Weights of a small transformer language model.
Size: 10 layers, 4 heads of 64, vocabulary 8192.
Training: a variant of Adam for these matrices, 503M tokens, 7671 steps.
Each number is 500 + 50 x the weight over its row's rms, rounded and kept within 0 to 999. Layers, rows and columns count from 0. Numbers have three digits each. The size before them is the row's rms in percent of the matrix's.

# layer 7 MLP up, 1024x512, rms 0.0293, rows 17-123, columns 384-447
102:516510572577555444520478468497515542503504434517494481493541447533470523486542462499487558467445574492487490549575435415493576501613494532496554519561478487425458540504536463495508505567493426
097:558511409509513427549487502515483492528500516509540564457483546508520499421529538469528430446430519583526522490509459514432495484549514527558525501530499553516565490551449440408512559515395413
101:513511544543462525536495560513476439526518442484505570553560456532504499527631491473490494538630426558551474461362521435539460610499537436532478489495515491475633502454472483551523489472485437
108:537434514603497443498452513490572438461499519541503489448460404463529535514574504468431446484481502490490389430559535549441502450472468417442418511492457474471521500378470488552550449528486412
103:599456468552522429502459512520567446543357588517470560547452543499477487404569518592513486606527550496434591423596445535390463537458500451450413592556532507444526493513476539492484504462529493
098:477491562441467508535419596365508480552547478504518503588537458535438413495503536606461606417467420438542409463451540531437463520521430389481555476502456539526432493481506483502469503489569531
099:522475418634561449552547573515475573571475460496500509496484515454528554545465631494492470502546488594487474505524508542473564537458596498511535517565461458468500337496601489494519522565505498
097:469498533514604503543414549488532507529497530455476528531413477549454507512476542499415458531535482511395444414473455567555472485538511464427560481496503485475458556498488491469497475499525459
111:486539540496569489586565565481472520488412453520518454470605446480540584509540544547426531466423390519525450471539546482412541399477490520541565479565465478539499433509559407445460560588463446
103:473547480557485437478482392482480511487398425474524461513465473506507460542552500451561619505507489594539420505596485478356518592517500433465477539499510451550480497488409564414514562527550345
102:476489519565550534601513544500537539541477555538576609536451488492443471430586510584466373597468408555516479559449426456420438440525481460536607588503547525506458582520481581453488483483504610
098:475530472527538531544503460400477568584446534550554515548536414511484443587488434630497501516502422490534508414573515551583458440518463521440489546497475472571503553428517490501447547514482479
105:555507412482467505516488487484565541475529596597452535595454498578573535452470519597491538516515429574443463540498489500480507493505536462486569557503498475472474478485477593442451505505372500
095:566442578551481464456432553457510517449474476484469471557485421398437482486551532496395430574401404466485585489410462587514484461533493517504547531571488408524484535517461491478535470528558526
088:496547470439458446491533455483454473423549428485411439561493415468475490494488519533499467504585509476444538542429464502522390474420526597465510538515507557393492532580556467489430585505548532
102:555592517476495493484528519466433507499496496480494545430527437472482405434462500575591494499583440446556529462549517573630533539394472541486460536515610565468545550520436453520514504542519444
097:644441529389465515537487524476510500511571545544516475554657482513404457524482577560443466480517553509494571486488444548489511526510503511404485501498463491560472470478607480584493560472497520
089:479475511550425490520459464496473537472533426505495460550519470507456527514584501522410450409536496580476506517545453552567470486439529463442585622446433459471494544407420395474428549508482485
103:536527613495455541464432435479475481537507501477409409488447504511521561495588508507532554485553526460475502517509474462514516538494420483529497532422405460554403377480460541513486494567492502
099:471585531475526554545482448478430530440558580556541564509468512502512521445516507480480583575563517529492501575520511507430502493512479494490531569470473497564594541421400400416447515447499561
093:507542453481495551528466537563551508511434513498537546606493411456496509507528502519480419514493473561513493496474576447501471460445451515486540505495501503465466520421403523485495497485448500
105:480526451546501551411514486517538492525540517470509499536513551536485514419521483462525463453504532579478443512494563459513487536573536483581515527426461492479503506473464450494518513497541429
115:473525460602533481497525471429491503433478611467526557471571433381436537435425543519445556469477584420443521545409358516521497494534501454475459502574510517445541586523621434478501454472492477
104:495600620546514442566597459509476508507558529566532525620523433511443581462444579507393407503580540485507632516555507505597463487511482488473566578493574512462484503471583538470459574529514353
103:454528506618494508619531439490512569503517512545581533570618426464473489497509516468437467592540506514521504459566355486491512479535569556453516520449528433498515538400556479444552523516523480
107:458490435462524441493399460472516498533538520529542535580525493442489549442483577570507501417442488506437575421547527535427532542529562526545423498515509558422437508454500603534511554491512486
099:569453455551582486447399518516495519571468472510447555433558412467570518496486481513499436425504450622473440468532505488509684566447523517604525553554474468509584553529432499508477474393505500
095:477569584444522422522467570524456569554569609499431454569498478473532522454466640584545489456527497445589615469505564545622532601583535496414557527481393508400446464473540495557425433609539568
097:608462424475521467474450440488488445564554473546507513461519561439498532377465396478478565473527579498535550502454509489485539536537474558530527570522449568546607516483567588593528596586487540
104:515535493546501434592620514505442530572483505477535491500520431438507386436503539482454491480558465494521522495617443425447554510592453516419443524567491497388528539452580546568418506369477465
100:528553471578514472518461536518408541504547462526568567513421425484535416492568457444500377596485487534434483581383423520470560475502491513490505555444435445535461473502525432490447476487466492
098:503461432597491465551458435571539455526505509474456522496499367480466513464543465554487457530564407550456502459474488554443495474480588507445424496537457431372546519529442587516579511575509429
088:475555452466548550480558450525472520534526501460482515507425488557451516583500568530543543436448543552503468475540441552542466516430559476421447518461493555463492535437599493495452496467408579
087:534581539470535497546457485461481575519487463527533550511515500509489525550423492452462511382498521569539494572535402504498595497563559451525461454544505538424499484439520406412498538525396490
092:602502456522482495478517451542454551461463396487581513530509544493476511433549512508469408492587574561432536485531467459482496437501527549489540545611551487427491565497561473526531516561535509
103:469531470458504526604496487545503475491447588533500521559530545481425539493572459502478449566496481575504424490452516568470557405446535495541605434522471413486546567487509507407452416438434439
099:596506452640482455465447473440473433587508492577432492458575350467539491538510586595469461534533520506498553440558573483472555510473462552488450526514400453540487528512510569453436504376480413
098:463583569520484463489447589473405505508506444569485600446477519557547523456504537523511457436488438547404629434523475456450504516617401547563521555472478522479593498538551523520490524509501489
099:457415544457536550626535545481567521465432515457480448592485492460427430657446466635441423516531506568449546490585540497441502466480490524520524516447540488512514565442502561445497441580548525
103:608554443456548519574479484395511432519511483450491637429497487433427453463487612459512429500516567524510533471485568610544454520458485423465592449474569493524521518470492519549543594539604560
098:470463479525527528487560538525471552464525499542590524523420444443408560551495544534459558482539454534610427540491407501500495460462515500542468420470562490456513556415451484567449507531481520
101:544582571461498511573562485574478561574509426518488410453515508572547451439453502496463507508498470501435473423584355574414493437527451493516583582499602526449525495485486477450577524474461454
103:447457513480476422527518521472460515554397571440421456451569466415539493603591539452478499442440475571418620498518446428454498637505411481492383514481488457433527519400555529476509558520546414
102:480545408501628500478460574466457482503490565558458502570502494465480407543543498469520426483546514555480480469488534452439567515466577465432409546469450504490527509492500503502456529440563481
102:450512436525544530499521462483522514530546510512518535544463437532446458462516561478560515500496510514438468511484445455516467459526442489350478480481534501453631557398545460510507504459463586
083:485434461506492467533539560481479543515446538434440535544564491514441482498456572560419458510502518520450495501484533533570548403408389484494520516567478615501566498467518405471446554500534514
108:510545395487511523520575489515467493540497553539569515551505476443453507548426659556504574498496518423525543531509393399576497538532501503514526543472466473462511546500555452533410480557482542
098:480468416673503492570513550417496408475407576512484503459457490550490500531481610477448496492523477505474493557470544561451510500582543467586554466487494503531500359476464571541517464596506509
100:444537498437559495514463497487472572415587547527440509566516517538473508494557535502511465484478489529448460406512517500538554553499526478558480440517418631553475400440515536521526550518503548
093:580509488480578565438509528486505530511495452519535478551540484486451357489500524499486584496599533452539473493629536416460539457420479516485540474529567596453349566531480453527475479536553495
096:525509518509414455507494441517496572475571567503478528504510509467493563539451579484463472549502555466519510309532584471412594489481485454536550514483479461464450455497523473546475474458620493
106:541528537531507518522548571484455469373590516475423498515551498473431507513481494530450414468566439587530551525483553616463521412432496478552542551518509534551585493495486392479441521454489513
104:510539547554510471458510520505544566467438479459529523523598445416496514571488605528448475522513532504450610504532476503460548593446516429537410488540461617513461456407563518491510444587477457
104:629541502531634522477540478498542452544558485552503516548439479522508516503441522511515514569547435465541576516510518520530507547525523459503433506504582450466566509451564466454454472543628424
112:481526526528493483504503455430601550562479499562568445551563514498528563511566515489431462500472609497531481540597452426488469508492480484447522480510619486466500461485485544628506632488574397
106:490497520609463489511562546465545519584526546461463507497449480400474478419560444481443484506439502464416482552436479496511482487540517475443478521517574497520426533431582506527508457527581492
093:522539502508456436522469526525534490494508535522470554508598554503501468501473519638486593528492480571492463447525487521510559452495523436579446493426467535454575601388501400506442458492602542
106:565457479589544519469468474481482483493484569471445506543524537461482473469573454479500492519431451514509417504462508469466498509504483480419588541479550526490567529449555564498448495439486439
109:562588557503580480546436550457492512519464596501508558598463397436490509523523488478477535425599577492439617467461466594483511493475597503452498480515474470621480603452463466493541530449524438
102:460529457503500498421503516551545486498434529478518582522506381457491456354511475491557493438605437485513360467534508473506567587489493472521531534550467518455391616514536404449512479528456577
097:502573490517503485493467536559462478430388531520599507516536491553504510499472498433435544417532584538452418544495470583545483500544475436485595526559565492545674514523492531417472429494598493
093:500567509542490497447526485449404448427484474513523489439511411547586516507508450493431511444508491538461530522495418532443544478456480501439494481490600550455597470482541418512475559413516515
097:432485582422589519616391469459418418563472550489492555501461423496497515450465508544438436466509431472473453423500493568504609572446631472539470511555518402493479401415421380475510553505549531
103:474506413562547508500471544592470528489537573559458468484537544381504488593572474497445520541445530500545514523534498435471465521460497559540523492468518586514609505431486510530527543555553425
103:507418498581476559563518529412491500499415517480540573413476481437368431552422508423470487573464440512502470510429449495543494426497502457571487527524485491534509530472557560583549461442576517
099:460423388498525442511560508556517556570460471395546514448448481481468545552503563550508499455515574438415531434444513550498554549479516462487566544497480501488496580460437447540482490559489590
096:584429462558588489503507533457574499510479494486500506552541486426511424539553520503414568434560538569494491501567531551445546488551446398490554498520562524543461467415464411450402614494479398
083:554557638438449552539407547517558506477545545500596551475447549383515526448531487507496450459496470608531516487604489454500400379482515450551484446497479562531533546451553466541542575467451455
100:430554430443530468538485515516471565500478460588439585466539524510570439456501520539424522469500513565457505519453509606461489542464472458497455436510623537513500439451554459409481455540474566
102:531461384474514507416422515497534434432485523536596509550466478487466537501610581562433536485612529525510557574527541559492531448539456530512494408535518568553487498530520421438434527530509467
102:455552484454509425547415609410448496434480550431542566589631560469487502485503540518486556419394473456514464438561541553487487460543542480563537526526488590502405498524536508508520525509530561
094:444507469558528496464571569524532481545511458569545433544444538488521413470535493522480407511444492538496552508450463461490585494535597414370492542508525536463438497429577518400458469506388490
089:446426451484469459564523502599405501573493471424549509467487586558417538433484521507525563380551555474500439487426478553430581461540474473466547509428567513473521512498517470489527436452452487
101:505536355516520464575481496464566438547478497419441569620551548585502492501564439589443394521584496504457502508444528526473482411464604465580541523511535478513449499452486465467502445561579550
098:450540653497507481529509532532466513464553546476512517635466519555517523491592548462468433469516408481473494476524497540460562530483492449484589521529527549525554419488569584565404567458537386
106:524494477458552545532522571460459548486563515528540413488455485442451447484607516477499528504538484521540608492524439506432513455409441511490455513542534530631497366397482535565470488444508493
097:475529579578498536587505523447511427411530454601440497610513465446351580586523518467563543354517543463485539573508494583576491485433441432518537541477488595515532432449501477540443482511432537
095:489614504475430459552587421379567443499514602416557463619461360507523495467514530567544452474492517455550508524537478557502445466495436453398563489437526549490433455462458499481457460587478474
096:574586515508511452514342548500439475470444511515429505506583466490529498567508431552468492487509553444432544464512421507520482491520530445480495565588508542429492520457501589565510539526490460
117:486595481469526526495537474437486516562491551427509569484610524532442427523564614581497532417509497611501528530429486498547485582459499451380458553522426601410515522510540492443502416428460468
109:502556532551535491533546524489523484476456536557552557514512553425445533478499514497498413525537461435445460369496443477482513509505522441485502543525468483542572610430491529572528505458575467
103:506565500559503486503404510533512475572514590585552481554439516422527524518521483502496407458520494550503628465504424434539508463501491369493484548490515490484589524559432511432449469602456487
099:591471532525503488438427539464502547460528525443506510552487369544421501477513439501520425518503513429532467537450469423431495429416480455522470455574517558433528534382421505495557492520404506
101:482513479452437466503553537479454449462501524474460583455515484514469451440531455504377429543502455548513410380553501449444526613470455499454528599475527439438568523389591399503446489475561553
107:390456516547445463464514495493493482472505533529558508490492392410426535543536466541551514478539462403514543452559491432557437524531457455507542432508518520507455497495517562565472412545451411
099:549497517482590521477479537474464414571504537653529482463456534458470505626512554520504447501459498414486422425491498422607472599496513430538430546516562532515467537472501562524543576465422519
097:519485462500452522487523528522462499564487530460455541483455467527596573568505449538478561537535540478451526569435549525540555487529543466550578499559463483520492415444433543464504551569535519
100:519464560495463437430517514473534579516452507588542530550466517442516472494563575542414415463482404467551485415498416447467520423534439457530491494532476508483530490554472421485426547481450472
097:474526464625490465454546544536565496451587530579484532504424480501510493505478502503523540470481554503473519531535514431474444536461517611400479489492475480460586568482578558474526448495434485
094:581456516531514545493471514519547520409553530514386495459548497523425513446526561492487572475478527480453491575493526509456491526455503395516491528586450490482544496472467467574493484484435522
096:589508507525544465445477491435439474479436551513558515450482477406528565567551555520593467470576504511433483534470457450426458479439516456500458458632460538513437461480483589564457470564395500
098:537421462482537517485399503528472527523430434525468488542491503477519508522456426526478443422534490594475500544506513464592566443522507401480519542466612474442525450437469512489481435505423500
106:529449464473532487543545407545394509468618503501501502476535440558489465607438599586463545457579467464457481556491455453478501534509552447536516558510578445464579574537558429499436491571467569
107:462633545558519507482522561413544489470451616493519542618516480460466505544526501462515540532521452531519475559578488426442533427422598508437432529479485452482438485386577515567483437507546542
097:485412503557465486458577543432481538395508453549478488444438478552519532454565479464454579535483510555492557495520516497404493496461512548535587582481548477410379481505610524476452510470556528
107:533568392549473430480483613487476584517536545542413593524499477532533389475617565440489496532533467561468565539481513433488627477575576412529474512554420560428500482577609510491439436508504438
098:472560501589578482545518531515429452529413515515415482531617473463493458536577465516450556522472588589440421485503528452406429519595443471465546585513486513486543510484541501371471582397595580
103:486512488568509500493496491465501533499434481475516472452506463500422433500468494500421501457591417533419523447466506448454463569434536519494533487519535547395542490471464516404592457415616498
095:527517440423542461494458489464513521529492568463442540450469435417509512485539455436459473469445541541509546508640499520464616464551493524492464572463492543501452535502541457443500509595511512
087:486504434503510540598535452459412468417448531445476469508545479475481493503495531464487472496507499468435474600508460570500539520502544508509520495468576471423517393550490417540493556535524484
102:583508590548557478521389456492478489557384531513546504551516498419415467555507525465474513564542574445433523602497481486439519461453499453522380521500506454538441450400535519527451444454558497
103:481484475489440509545514449537556523506522571509444568554521424481470443419438495637460550557540466487449526455508527581473381449500506448404454471476462542497534480517538472500526531456488539
095:505485598576596479563411551469418575449565517493499461490363401508525531375443494490451518481531497502549696399496536522453464492454514469567548460499515456457607539497496540475477472489540468
103:543501500497468503397546605443455575473494575496501472515460515492544503452525549591387499498472446521366502453533448491414540498447490494462527519514507535503436489495484458488469472522432514
096:508444516552509411438494479519497463537509522415624444536507404584476421483643547523517607484499508441476483512536508459427533579513437586485474495572510527498515497473465526538428461404598514
089:626407488554486414458382552499438482475622432484557439472488514496466483493559556494473506498538573601436482457494460551519475431462598556559501464465594512508585395520470512494454538461498466
095:504465523524489482497413503412564473556516538600542513523430461409568544534496583532506568491523523507488529447549494564554485565524517488503532565522398540560482549519532528477506475444489499
# layer 7 MLP down (transposed), 1024x512, rms 0.0284, rows 17-123, columns 384-447
100:503651505527483575495434660473481484456551487532487493494463507501526511515516487498471521469501411545477540490462478491438504539419615513424464544423600460535502557530486547512539416475549432
082:506443569522464480522527462517494488512504399465548486536484473491504536515523483563511529516481410535492505575478502466515431533477536513475493517502516497576510537441490465528526507418518570
090:470537567469526427628556530482474552492528503508458480446589497524523505377553446560598562500534523504438485494590487657543496508563385550457499504529496447576585505520543440495422454528535511
104:454492521495541500410481418537485511459531400440474526500515517472568463533542466480578583444473507574508462434559556478513487495507437511585434505435610548508540537507477445575474554543530513
090:446507522470446535530603526564479488489588463527508391493488470487590566483493404575556529511518548567476466486484582482477482518483490473543528485468438409490508417530570576504494571446453605
104:532437576420566523523557462452551394463460554507477466524396568478553620520463493465464573472486555502471498495525477483513465510480534500583465508423504426431473517425480463501580596464459536
108:424506534484497531493415584613506408464500559426549539522510435493500488493434520451495447522491449458539434434378515498675504540482525512546417457498479557487571503564490569548487423446613559
095:582533548495360445583466575473474500472395513422503467435538509532577497501586547584536483525567584478523597552562476398453519560472528517534521484455431508501551407483516439489563483609443541
112:514561445548500478524479477323485568459498452442477444467602516497582572564533529526417519563489394486409508483449568559546460447505570490522512555491466518509522436488535480464451540521537554
100:455508542536501488461439380419469466527508434508414535454536420427457468487449534475456449559479512524585544439517453489476502543539461551505505520467589539547495454465489528413591513493465482
110:501444503555655543492479535536542378517392493445497630522497586476501473514412487498469371460498489526450501488556548482499480490539473426578517492443533459517552517530581535478600524496511424
096:500452433427422372443460470515422401464499429487511526526429563504582556500500445517462601513574578546481469470521519497496563539569475532555496514511393466451481596499454555501497530546470472
101:463470527501459423509478488557463499500438413504514470412460511490447525524491464424530477521499507495534486433442463506553500423504435538458481514526528528460489464445519547498407481552480454
095:522468461572496500461506438490552609585464586505430393511473478489495453505412488435487495526555438465419527502547495460573583485549507522479572417460551446491549498502479525502635514536427469
091:476458507498565563489567523489489575560410521535530555430417518536523577568533505488484526411513483569512463569491574492521517558565479542509460485473462420534575425454434491528445444491399394
088:478480470472524541524486417463504382521501508563497574457441410438550558563496526498534471526453590525539492493611578420505512479472523515494552424500449512484481538581448533539442549501442578
100:466627513541433590525424525492600405475464467472497585488505530549480466476491403497491539513518613450500506495447529499586504427438405547476557492478465519506503499532446520488482494488542639
098:543558454551520421486505465421527443392500486500500499496479467525543407444417518498455492508490384506618490526468537455578489411562423460536424526494435485473538570521462523499529495619589485
102:482503409470568509581482448494485402500402486527491443483468540458439483476466480452514439467457526503521493520543544458474482517469489462501446500564595487455517491411486500601456567437470449
092:489428412527459500509531504571529488597512487393514424466488548518486492534504558467554417436458442464428545565586464509528522568483439459440542495566485429535500499555541575513451491515455483
101:526488402594413480452499567492502380553452438474437509513533586553409586502552502527539399412519414475467479482522570475415471570593561579576567591492493479500459509445498607452532566476521508
102:516438563449488393512541565507530454554528483560482489503502498488575491490491520546586492493497541480482525535583446498538561505437499518549468508464565500569518440483520410511450525506550485
101:441507546574604494504553586437498450478488518527459511506556570436468643542517499478479578499510495475409534451399551458491489488569492484592500500564461473497564536433507498474515491551443503
108:480470510474417505427537626532417518475541530513429497482550512530457589471387530516440434553508430463543486525448464493471480525564584640501480559419500524448516535554493507458530500519426470
102:518453530424386461485574474564434395555531542419505488500467546579505533430458419454531554462444484476548537497515547464498477513499505534526496396458534561480541566517406494493423514557541467
100:497527477558468549522544593486527552470496498471512543499441487463512545555501494484478537435446432611451518506522531433558589421484532508535513490459497576484442504551429508425509461457556417
090:517595485519498492598460519395481369457505442464488434588458413498562495570439520523491525414455516488462546570478489480487527500536512413413455501509568509540430449523556506482438454552462521
095:474551493444490594561489496554501487564512564516481588558518584456472572433459452536479469584522465552587496425535508502502511536567502447522545400497484482569552549493437458549510533443399552
101:409599479488440549437550424439472494477444510560530495553466475478442469578512553484464466453440471480578488491519453632558478470571504459478495566525477471483401436422592449466397436580487564
098:483586494563571507448447509434590547444540513532501503510553533521496529442495516469528518494504446492574416461499465459532519563434524410463496462516538550499472510533466515643490511508450447
097:500499459465512459505632494515644481495549519446581495544500551475474477506431551466523496506460560514496533486523453591486439502554481446456546408558448528464559501490497562490583519543546435
105:437509596530507562566548431466487615519497462511424552539503562449460492570473551535513460478548477447491481543599503503403424491487470593450507363456506459494470494439536489600446452472523520
093:569441478481480511458475531485527424573477473502512526489501697536479523431529462481559532548530449525543573483497462473452546484515552559551563597564546510407575508561480428520602493508524535
092:417494461558445486499544527468462469479513488445519470481502550482522475473588499568539405624450509439469531448630519479536451538502424500483492506402550537535460525532370475517502462430515543
106:478489547494495539573542471464548509501410557551383489485448463536467509560450519478455555439496524490542529521524511620456447447406490469581529517507440555466482503568475508559622629507446487
098:472453527436490428535454537484545455521646443519469469553378454422623573475464451561542483405458440552472592538423498484567518498560437492494435565474487517508522398553540500412555473527471509
101:491460514462503468521504509500412485570515467444426467420483487497502611465493521575437459520526532501494457555499538566467532573520552452534573458553495434473570527541459487483561537575444475
083:486430497472528508554548464504518413506496508470581470514583400464472501486479559481432545517537648520556292518473472470503521469455513525503537465461512462529419473548480491414532432462561490
096:523486522562528598533416432375520529631582480532463524497501498539565410583501537477564543453560555501518440506470486488541552440513504548418491467575578501544501501513564421519468510473552531
101:518435503515498342439490425572510492463489503522523441520499575552494574555512500472471529529589539417477541475514613492447442456550466553413416532511471464530517538555480495501521544544377539
108:546428525464476558520516471484490537556540474567489509446523524536543415539515418478530412530425536502491554520484593463497432421529433500524604516509426523426472597658410487516496594476515531
102:493309516538520373627552583529520490502487492524572539539477469509508574522533537440486422540538459513504414433570522436535542499477531456473551410507546518482476487492520421450455447455483478
095:390436488444518470565601459487490473470480479585539523465537484486523495500444497546483590516435572600563401499497526583557463480436519504499498490507558497512586500470504509472378474483434633
099:552448531447538455546420513408448535502467565606454489552501509485528464447456566404524553489567602498525562480442606483498518535562486479567558552477487424496584472521502474552509450547645397
093:532524431484463525557451483527572516433523504501544584560537445528540387534406505460518560509552565587500457535462520487427571516579459465557471482548478434517495486605391509515529516411567578
089:546566467521525498487365516531604465444516509522562576480485453446504496499521458475532536496442587443537503503504433519511542544573587480504484567491570487508468540520498511525618484506522555
110:503573449491541503345526442525500473504481537435472476431390485539429426453365466418476578436508491443487545512539429534502531499503483510517498545376528498487517453411484551545514571484520440
105:428555543514597637492487477511471531496530485563461518437443489428509502463548476506520412483514426478494547430478427504457521537595493535488433530392504530452460604466496441547453489499493441
099:590538374505548550445452461550531442566481497477516575471464511620479495525440501497457422517530547514509532484475501476523469463467491514452391525492505424450548523512578472455474386405560459
087:466467510617503434457490515476548511541532539562494450494551490459596513523455545517410534532650539486429562500480465462463445530474533464425570545470523487541424478510617493473521533593540572
090:481470404523442533484455479491538519452508542501433506492437536485495517512598572472526501498533484450502491510543488492405490495592626545437402552500515524540493466476584412566446552433359525
115:473499525532472483543480424335551503520438470485525489533570438503432517510490511430577587506393463491462489529496548507508401606419535550451481457579477468547440440557486507594449569424515561
096:428580454574519575536491488533521459573483544620510597494483469543458478437468500525525420443521431596472483480523550501521472506534476561562553517558455456522547426482527531563449508391499497
105:551490460552485611483595524437658493439456519461413455503476503551480497485562525558478481534479567582504440549576468505454465444582431476398546558452367555437491494532439520596436494480467485
102:566482443542529453542520587452432417451486491528449560552487453508471512504460459519472519496561466492424486480546469483501551477488533566515449499519490496438411515457531511424605485536454480
103:544463512542450547407573546527489458442479515534532466564465482458424493429523532530632511457500487526502550515560477531537555544535490510527440684444453359493499496483519398526542433516482430
089:452485548530546567478557467520446470442531405546551480543476544536410515500459534558468520447430447502538389484495498451492437534522539513534464497543598470588428410529576545491456583465400567
110:534461555482506523579461487518554516515664541547481582412431554458474502423536550457528422587525458517511497407560485473448489632507465463495521385421426620495475588404495517467556563480502471
105:511441470510494583514524505616501573452547448417556418448540479506542525458515565463489508453601582497562508502417509469509573527517571493542456601559421515466484520555497534488496465499511451
097:498510426462423512521533495401566460592484471489519390615438429450457515503515535538428488478420500480464598519493630527500474467522577591482500485504484485481468565481514416528444601568501446
095:483492505502579478552628446536463530511426465545495527467572447504541615494528533508470517542531619498490489517668480476444517621505549496405526518512534497443472547560454566540465528538452471
094:557497536478481469491449471450527481552452484474536510533535448521538412532470486476463428486434494507580427488535540488522469510594399432548410495523492520471419506518476539491390499455445552
110:525597572523505484555557496443476547589527515484587504479485351493485479507449470430429536432477510476552424615458485510535485551563483466534450493468566514461539501453435473586570552455486549
096:388575596484489505537543468534559476557516408476497537543550452524416472593533491453540484386521451534522471531582464524515515525490528536450495526426527448555483410404503531414542505598522541
098:495467478503527424516485528532479558495500459552552455560481481578572505471474577490478544477486509496490631544495511487497537418557454553470511438495460502461489552456473541509484464590542480
099:555537519445498505484553544477395471459463487466460550445487487601477481462439541506543566470572492477521517420575481444477495450474458554542426530487508508579451446511525418551512395476441465
094:458531474543430512540484568458491462513481520575499538439535546540591445485529564609570476556502550386490437520442450518538478434492492530440474530465547494519472535584443493540481422493561499
096:495430487528436441432519499426525453519423592552411485483481480444478526529557517476528564533465473411476519471533525486514530532558443587459607500536458460483430532567536455427501507501539499
090:537476574468492531558531458621571415524487531377466411617543477449498572476447482491473463411525473457448490533483529422496508431504540487503566506454360504447509551484473494414539503548534474
108:430497455462550491516498471479445474514493463503474531456557490507462465453527451521494492552576511427467518430436464564485537578508552460428451492440519478536358546579496444427522513551492499
097:548485436426536447561497451438493385483510464581407405481423476626434458581493542500520550478520521444495481572485547452557498459484472408491563489452499476578552440456490521511449518503482535
098:548457465446491495526383516518462448348473493478428566399452445482501490526456462449527562557508377498522475587508543461542452467468429515515565429431461431413607512601518496509404548554478503
098:508480438498599475484520515532594494498492503532496593524544513511493502549565452460476535571557459548500496441552549493505575467437513417500525382576531552466561479546431549478552585443542509
104:545569575545427535470501563490504550468416474497600550445500502514467450544570459451552490555485593495543548480455484422442570532511523517508460604536502519573474452529501437502449524515535509
093:439482610463454413555484481561458471546566455414516437497478444547570621539438510486506440469593536535521410598450451585524518503580507475457595500530549483490501439581478456498442468527408587
104:474434525578528567437387471496465496415466435507482512487587518583452462485451445578474504504497488504450519523400456495489527480472434543523507495505432441503497510623487562539462541497431424
099:479482523539531442494519406551521497537444520475590472463526449399561441491500484570440515497472589527561435507539447549406416512482522427477521493489560510503458549521512515386557528492528569
100:404479465402562631565432475493465544468445479544387540527474536541495464570564427510581466541523469542450526491397534453481446521479547564528424596467493558497553428494531482561522510510417511
110:456485465559486469486536478523600387517447510562380581422474529521533559548582511456451512606512543507527570461530533424534469619501460578420513513516504467507418409548458548560543622560538482
113:477487504542508447446506433482468460476570472409542507486492526529478472624515511531596499511471452513499351496447451565495525479473486471508402443551553483489578491513578456506530399472493522
099:476446488487522453547506536506494608448539464542483586513414421475530514509483521537539440504427423645481468463474509554485511505554525552497497426427549476462550446526499517479492550471546435
105:501421507416471550546455567526488590451514437505472485476516473500390511550496453480539468507449513477528536557555494501488470597484553448503528483564523561534430489524579566525535549495489526
095:504481449537452544506491431472547515496422531501517436473535481471500414508495520458413493415503540468462482365503541451475514505395515511486548483542573529463482463462556493508410454525487435
104:488438581531432469502595493485517488454499592454530543406570491458464535577484491473538549526521466521462469470566530468531493485498520395521507369444503513466505471515458495538451553449503448
103:520507572561462500528542435450479343665451558538393449499469504488493486480458493437567389502518518536540461621442529486345521593503532524517494404448466530408558494527469587469535542571474504
100:458518470549522591512505472564572515463481448441416464515452479536449515472571460564504436526487506499476496491549513522455471507475536436483521489458529463501491436570519537474465588530584586
092:453429439530568534423446544473428595459483513566502425521516559474445485530542586475425448459435489422510507432516451495573551478503511536494433525396523532486542551433546495587522458468524461
094:583438418547467487579477521487529467451530528465502437475469407459558454528568454446586482542498431513501566452599537547555483414497529482523553479497468510585522495524501476482528560567602493
092:467625570463512478606497465429458466567420536345589490447577535535467522498525512492530435507584404565518468445482532570577523428487473494575468472465451491460566521456539437504508507422533516
093:452558519513464501527515554516510497478468460544496461567465540621490561488490454462568461495557468452514574530528521454481523507480523542538540469489567550428592501514608527499523570508556525
094:437495537461517512585536530542449514492557463609426470545371525565430492396439546497403484469468428542535511501522550560546578517600509460478534481354398497414560480570493459432534461459474515
099:534592453553499510537470493476479504433533497380550518482521437491517485477557663497472525564508565471525594410551534513538504492484427576476540456403404554471506484659536437621526509469477514
110:583485466551527407445537582497571514566498506541452327580498447527495645613516473541522507472465569543520507486450468462469466622444505467524584580522524473522487533434507494489526558532451435
113:556482461517481448493491456611506379560540417624443560557532449489474476539475494473489447445584525486587484521597485599456477587572466477504520457389477552531490461506549496574519558499530488
087:456536538483393514462504531566469427480505502433561546515566526544460500575532477514573476547431519484508368521542520550527504461552547525511500525518500517489441519502439463458474475502529463
106:480499487442521489527482502522441431545519416468499476480433533505433478592442562501505485426496562545466495578435465532503404563470481496496511455514552461462481436442553510446451471502536526
103:449466529472490532498560494556458513604539492495503496511503495530520427535513495454489554545455461416576589544435606490495467522551476490525513433416418398538585585514463499558436598542359495
099:522472550567487498468533480550597419524559495557464466474511535542520559462486474507514551589478507546497423406492361595554497458517508515449404560653596554489448490527549433504539543492530527
094:538510543460539535616439518507481485484587458472424511535467535575492497553507475550523432564574437479538414547512463539545424554552458506527390471484534518522534493433491465410448515520507469
085:500471412542526519551522510465484415462501509468467479422441462536440545438368552471454565403469395513552380412526504448471504449499432487472444526480506473439543541534474463536559486485564525
115:533554482473565512475486444488479542439481544462475487448404487530523419464538468505527502504573487605510502553425481556437476563542489471495441589595441459453543452494509506454696539470567487
099:499450403443504413506490538560571527447573545547527503479425558620486483529548484517487471482566578540495525462450453496430483484493542535558484644642551456455486459470462559561501491472542500
095:556496464498411616477575557507598411521534527502537581549504604531518401522485495522523527539485453526517482553511487489500469545518544528499483514537427505524443448476484582454579465397443529
104:584529413365501475504481502539465544513452503439571534545556495590467415530541532476468467519430543478486474476585495552530480552454521509471496532389482464525392496565470597501560556487377489
092:463557493492540560509513548491461460511426530618516524456460556505417579586438513492501410483431449504443459507532481446483460493537491495528590416458427487458538485446462525488427486536586483
095:459593457455476578460525443557601556527449496523484502508486457458534427499459410543466433495419598476543520566603516554454606529505497503517490494528465532517465519462498499432514545535451479
089:481434532503512456449619482502481476537537585582572417534562594612530568453477565525442550578526457518441462546493469558346507512445585446456584467389514469507579435454472435444519575450502469